Part of a small language model's weights.
Architecture: no biases in attention or MLP, untied embeddings, capped logits.
Each number is 128 + 32 x the weight over its row's rms, rounded and kept within 0 to 255. Layers, rows and columns count from 0. Numbers have three digits each. The size before them is the row's rms in percent of the matrix's.

# down: layer 3 MLP down (transposed), 1280x320, rms 0.0441, rows 1243-1279, columns 0-79
# up: layer 3 MLP up, 1280x320, rms 0.26, rows 1244-1279, columns 0-79
down1243 104:114151094074135126132091057095082097117133126125099151133132156169150142201167086076124146154090149135148159083135103139161112079186099163179129106140169137133113180160188108170192181139140145153199136163128117094186102125129113114081115112
up1244 106:099148106132169219130177102083162127099162106100065124171109072113142181154164067128097165154161089178094114124172170164144182150109101118125135117123152101163166091139126110153102115094088079154086113096171129168115075163141104091091120109
down1244 111:116143125118111120158109115091125115166201067066078076114113084128141180076123140130106178131099120116155132155168079119149063167160117076129108096123071119112133140120095109160079165085106101145151100164134140136157149121089170090092158107
up1245 106:101178110157098162200122098134139136119032166129148108150119170135109110105151084160134141106172161110133147131108144173184158105146192106152132073150109113118123103150126168153131157148135141177113110171163166116156083143116151110099119098
down1245 107:155065168137182095128101132123132102100138105169151123125147102136095064079076108121054078098085114101149125090068138104154198116148122120128140172101156092117144121154175119137117168158179172099120112087152109099135111046093079147092057097
up1246 105:152066139124152103117136135141179130158120204163155085157133155166119091129134080144114106152117162087171158137164154141050146166120152057111159113201086143147151097183119141152177131107138138128073114116139207118116161128093153144123160146
down1246 102:136091165123151104148124085109173125079120127158127163134143129165140161097115126181144138082155191137183113095184121178174138100125120073089082097142104135133116109106106108146132128146095100113102117071139036129205107083128161122128145147
up1247 118:114129133106140121153153109098168128083123133124166142137118126117091073104090123087095099180142105086116071122140104138110097099151114096171151119107107110138155131099152134054161125135176208166092152145128175106128110113142195131102095202
down1247 104:193134098110161101182176108102170146126167121145115114152109129127107122094093170131134143126133139221153090114145110112165129081188107085142159176127100095185151083117135121097175166123117152164110166072117073155158056122151166141144095146
up1248 099:148185092149146156088122080128198176116133126099140106140089118071097179086085091105105147195069173158071127150114177158118157120130151074112122110091117146103150147071147129127123119162132132130118141118085138166130118108121126122187132166
down1248 105:110150117145169147072090086137119102137164135102145147133129158106090206097085082074123182118091123185119174151106123154114115145145201131121133078111143151140131140138104109109165107180180139138184168083105188134098120125133111098106136156
up1249 101:115096139120102111131164141153073118153101071150123168150200152160129142094089157133123153090101169116105094075112172092089115158096156112103097134151192105174118085071119199152152125119125143101158132165095107127152118143124059110097085093
down1249 100:128128132110167043127116193098134170210149147150133199151140121115132150121173144167102149214104126076137141167126144131142154131170064122144152094123155106162166119111108125146151166163105119129146068166130097194137043116178110144122123078
up1250 088:112175054118161154115121123122147157159118105153089126140100169118124108137145103154110142154162129104131144071127121105122145212106131118125111148142130081140156077154121165089092120111119088091094163136126102107112141076136119079094120114
down1250 092:090134113143099114069139092165098160120173168190129206065083160117076111084136081121116125174095100122079125088138140164209151088110094143158103138123111152132173135095153147101133162059137081115134085186182126099113138104109131129100092150
up1251 097:132170073097105118145108154112132117096138122156150129184178142076143191082118119107121098124187146119173138111112140172123153065138087095133134156095138080166082088125099122118108171115099103172137196119104125127120110114120087101125173088
down1251 099:066106126093188090098130101133125088132137153101146120145171196100112134138089125176169096123124171135163111098166135133150130092111106054121117138154144137129092188176083073159131182188158135144189094098101122141199117165140154080134053092
up1252 087:116150119181108098115153138131105133080096114075159113100140135125155080125161094142092080162136166075105138150086137075085131174112125139109123088093125081083126145118143151185109094139139127181090124150164166146109130110173126154093116139
down1252 094:083153117110134158070131079122064157144126165165146111158158155058111195143088096139126153132119186179089177127141137192166153127137086211126130147130130078095166157140159136120172098166112163145157128172167098098122089127124125130098074124
up1253 086:093128083127140066176146184131133118158107098114101139166125085106160122114118141080123088127112115124050149097124143127135061124089113177111187178147148149108110128108090127190132163125131115105096075084082085111095127065099165141085092152
down1253 094:126085096123178160105107112118158138112155156108095079147075153163159144121082079177068169064100122091093109128075076135145099169115123145149108165097111161127122141107163119138187126116100204092151122111160117132115084091142110132090181128
up1254 097:158152042192130142098201169115121164091098123125101142139147139125122080117154124153101072192099173153137038122094133125138099125112179061090146182150149102034150095127067139150150125111121121203079107156115060127126141089074116171150105102
down1254 101:165138162143197102116130160135109094155105066178120144141097121111092136111117139130154156074118156168150075163151125141131127143123108130150116121122162136114150137121119092140152145165150100128147103169128130137162152094150149101129077158
up1255 075:166124132137098162089117083143131063109121147072136140116123156109144118063139110160113175087101102140080130083121140104153125128158131136143091141181077067122140202146187136074100143165125147117174164159166089125186051076123127136191097105
down1255 076:149126164154130065190155146107142223113110136166128141111114060096110152165111135138095066214161154139155147141151130143136167146116112109140113138119146153142105106142048128149140147102107114090127171143095082122111162161165165162126163116
up1256 096:106140191114146168176107132111142082095117112105115134156099151175107123134128148105144227191132156129142102051231133135071133168128084138159168108155154163124117130118078166136088094121123178161096092148134162169159114032123114156139109125
down1256 091:145136090129114162115045187147095158148096161135151155148176170139120113080135101148133154165113123130092164149125128179153086118141085155089133066149104132170170131174164122072079112064036122110053128103123130136142133144177148163139156109
up1257 089:122098166110139139139210090134097126168070105131125166110147123192137126158100137123183147115090161135138144102137120185132156151103192203137101111143074095134119174200195104142080079110165140176155127051142133082045104125140104084132067077
down1257 077:148093176155112132098131125060146083108156122148129155122111152085140121144140158135099111167129088145102160119128102139083130071117138154132116135131123211131133110091149095219172160090112143108107078157102130140183133172090165158097130120
up1258 113:150131119121148163165128149093143167101105128121097133124157137105089146162163100103175127098215149047123158130101157130121099128097140197148146140139089133159154038142159132031108112168116117130117093087138116114101117058190148105101124116
down1258 107:177136136083092151107130159156059119149137160123100175144091081082142131157190134151108166123118114155155124141000095131086128090189109133130083129095107072177106120102074124145106211115075137142071093142150114105120170200141157081131166081
up1259 112:162105129078142117124135162147076113138063127130182107139112048221142101124133119091095106172160122153122135144116106115076135127150164140133170136120106072081166140133171106116100173235168131139125118094159137119156171076136113082157137144
down1259 111:135096108060158171118159127105067177110175124157171117118121129173139122108154081149121142073121116076166180165129066142123045145116173159113176119127086200175099177107116104155151172169153082149082113109103126166098136150182107143132189141
up1260 086:092139158126115157126179123103139177117124143150088113182190131139123129097115102122138093181116130107101106126120095076156135124139119120136085201103078110130116133115101172134134124118118088163098187116122196208141124166146093083103138114
down1260 089:148144129133078118147162136120159140152068124113099090126131119169124142120174200122171116147153157111214157106176100146145143070138152126134130118119110085168108088137127143119127185086082138123095106086166074154135106183116133071078130115
up1261 099:149116161121146152128166112114115114145094145088180122132160128106156150100134131091169155165159089170140115122136098149162156130113103109127097097089183147153121117173212142047119155190125094123142119088142118158105149097098162119155099073
down1261 098:144140111189092102118124121179101096143122107107115134129179108131115116115145225135112116134122151130119152122125138126050148080127134192159105079082126179137101106110175095140199138137095071102066160124107113098152154068161146110094063134
up1262 106:107125118067171126092117104164088134104109099141133120142099127087112113188097052160103093077142145135154084075124110102117062167134079090121143141161078195064107176168120150114180163105157161125182107194125110173122165088067100098118123109
down1262 102:129113126141119094142138192128124135156069173116099086111087104109134167139148135194108072078117157109108151185111123105125162095138150111084142144082138113142092068124148125113110156114136172121125151087166151146137087108136122123115024184
up1263 086:104199096073126114104165070110149094155099184121111157096118138129100194111134132131094107091131088133176147098167106157112142090187057150087110133083198123100127142153058159136143123136146130198140078086179124165113139108133197154158142143
down1263 093:116143082146108170178095130123093151126174141139078084158123127051170120141128125147169143137145118087097077161166154147098074140135125167165173081107090082165146097163206119124110101095155086174143087098160139107079071099108077101130129099
up1264 089:134082179042110093184135137096176080141110120121137133118232137138169111173137081118112119160188162095129083146169125116074143116100133085075162130123132123145123116148119160146163120130150163121132116078122145184120108088154105087103151135
down1264 084:095143124158127118132134115058141140123179162105156141102100208102135133135100106108093202142073203104076082153157171134130153130159090171089170164173113158173122138106110105151144112118172145115126118141142079145195167141091061128109139052
up1265 097:103137126161197151128125094151127156122162137107183107107152179133141042117068077113083138137140132161139054113152114085118110124153173150149147141106082113139048159086114123113104159131162085130131124099128157107130127067114163093194098071
down1265 103:144098138138100165085108157191180154159116102201147160162128107159132127144130155092121145170135117073074152142134077113145130074187163066140080091099127136053135045143125114166060167099146151113119115113148138141115089096152074147108132095
up1266 113:129177173032123163160154133129111143091099097159102142128121150162182133102154160156189169141077083188155029138130120093124156146115147119147180165099075067103146117126120173120177142144157081148152156130137122124115198059166114104102132142
down1266 111:115172171147102159122216108121199121147170137170155101162127089140146112147116171147163133171119127113173111169126126133128151163121125111102122128158170157119126120105134123120134174142098160150134100138117111175104098165141117089091081107
up1267 128:105149098135121091172093119117120086159163138147120104197128112131103098103107173149138144088185105130159160091098115106138167143139108105062143119129169111113189081067159106147098090135116107120137169100105134161110175098065097160125110159
down1267 123:173110076190142104156172136088150098153110134163159173109079143124136129145150144147148120218163092122149048115178148069148118125229104152111138175056140092161115096150126156147152147135148129153107175145093086082178124117114167141185098101
up1268 093:099150140175103173174149076131073136078108088093078122087102145159173124157118162123141144075109154096121115146117121140214128093140113152137113155091088125151060138079141151179131109074093124117114063120100153144097113141128116102093125174
down1268 093:166167126181108169133136156113071145127108140084132133135109079065143120118142198078114144096133152117120127160104160188171198066133061219170104103068093085151046126100065152159119141080032147137098076187130187126112130119100114125053134116
up1269 073:115182133157146126169188106085116141086152174109075105119091135126124129142109119177158143094187158148126086158037098153125140135166124147179123173092138055115091125124136105162112142157101130189137117158137105123128111088142076099067094070
down1269 075:122095118069134130049116099135146085154155170184189137145130130159126138201091153093128107156127112136138135107156098144139144161129199114100176100082130174072148136161126163116144125124060131152109167137105079143121098155090147140215182095
up1270 084:145124109132115103134077150084121092180181130056113131106165124136167183132138107130099096077147152113165168100141126107103161104087115104149104119135104077142153118166134141169097088167153149119104083158142132113141192162130168136136104154
down1270 092:106125117176157131114113150113085160091107085182167114172091119158126135187132082144102045080118137097092125172177098111095058147122075125094148179178133126103120191180150101149077098147108139104171114126086170098078161139162150129147118126
up1271 084:118152124150118123117152154121171087104125112079127155157108106061075131100146098088163120133190141099155114117090092162165139065140103103197156128148177063157087147089143162163152126114137121095141105115127141134118131113110138095140131150
down1271 086:137095080160094113130097116104096144117161114126153155104196098170161085132127141138158165139128152133126134101113136114053101157210144116101194175205207224148138125165116121102170121160173082090171172125102108142103099180111201089191135132
up1272 086:167130129143129176105092122143117126101135177164157116101128109094085076112151082139110118164137103122172073117126122113129130135137089094155149145086123123104126076112133159145101068140153168115136131162113088124131114173197152186138142107
down1272 096:101157099167159124157093194093187109096169138106129159188145168150150131158102127126066149150111120146137119146081099100111095077077162100139127116140138165115114133152118134177143142171143179088120088136067157101111131067096121135163222146
up1273 112:038090050100150108155086173181128100100140173121096133132146124152092177100100130081158134156179123142147116137142162161142122103181111140122098118095096127093082183175105091145158076140123134102126096100142134097123129134122177145155122138
down1273 112:151152125110171129155073105178103145133125125159123100125187134137091131116130096128163068128130118129152142079130136096097101110181116035111084077121158120122107125170074103135168189171105188148101127152163144085104127140133137074170158176
up1274 102:118116126126142120126137152148138152137118132102129136062102166097154126128168125169092100140151110071164124079151141127174152126146122163104115164122121102113148106112151117123142137176121118106109120160167168199139110131088175128100152170
down1274 104:131133162118115151096150094149137100155119095139116166133168112123097079115152174114126120143165085157119093128156137092108150118143140164135149114187116113061175093090170098120185167099144098181115124099128140060116127108097091068108115109
up1275 109:070150139121142190132119107127177156200169085104184165147118101133140124109100149121113139144167138122179134148101155105156175129183118138081158141108161105138102125166074160076170112137161078116142129128151166121161153150071101165141105154
down1275 109:118136147138074110156139109116129048134189137150097197197100170102144105144096082124169154160124128109198158135105139101122167128118157105091135183056141126157138086139142093126168167121139145123104165154096143173044126167106068130111155130
up1276 115:117153153127075132157189110132123156095171080119093106098115141103126106139184163172110022137187100166179118103093123160107114165117092143142149119141100109116173186128180116143104092079100112121104131121180122165079152096080090069118055131
down1276 111:185179108166075156132150146110136180148116112130110159109131074145143082141073176175138104167127127102133176103121125124127101154164153086161126137140138091133127119089112162169117170055076100100079121141147179139081160085087105118129098159
up1277 118:088106100118128106114161115118118139185138112137155108019142126157107098023142193117191129176157160099146130097167149172120166142098128139116118096079076134113148228104122107157147120135145093103149064115146165084127137157156101091183143131
down1277 108:110082162093116142170110123111119141176103142153109082172143092119069120108078098141093126101099093112135059126147083168134165094081135167052178093088088155111093131055124154151172153180080134137121171149131198172159145122108110134156112092
up1278 095:119146126102122135135108176139185164106088137187110101139106175152132089163112125089112110140107136120101161084131169120090142134101127104106112161127147101087068127121144079079119122120177159155102156050152172126092129104119163138137130128
down1278 096:127057165147160136157110161128176157095152142130177118131141122160124124112099085089091090114098102089089126161116125125137119105119117115161135105112154048122093128154098141148102050143133109175149092138166187116132104126190123139101173097
up1279 115:084113118100147130080168137131129052057132105119109083105165104127104123074061085130119089185170091096132124141160137138139159142126132091166110127125160113176137084099090120116137122158093160126103144152112145093098199172089130146143133194
down1279 109:089145137129112108151123116077072121133171072126174162066133167098117113167116131109119099095111137119098148085156167112081095122121114109132099099055087079152107134094125155101179121143136177173109112130131159088150119114145116154142199105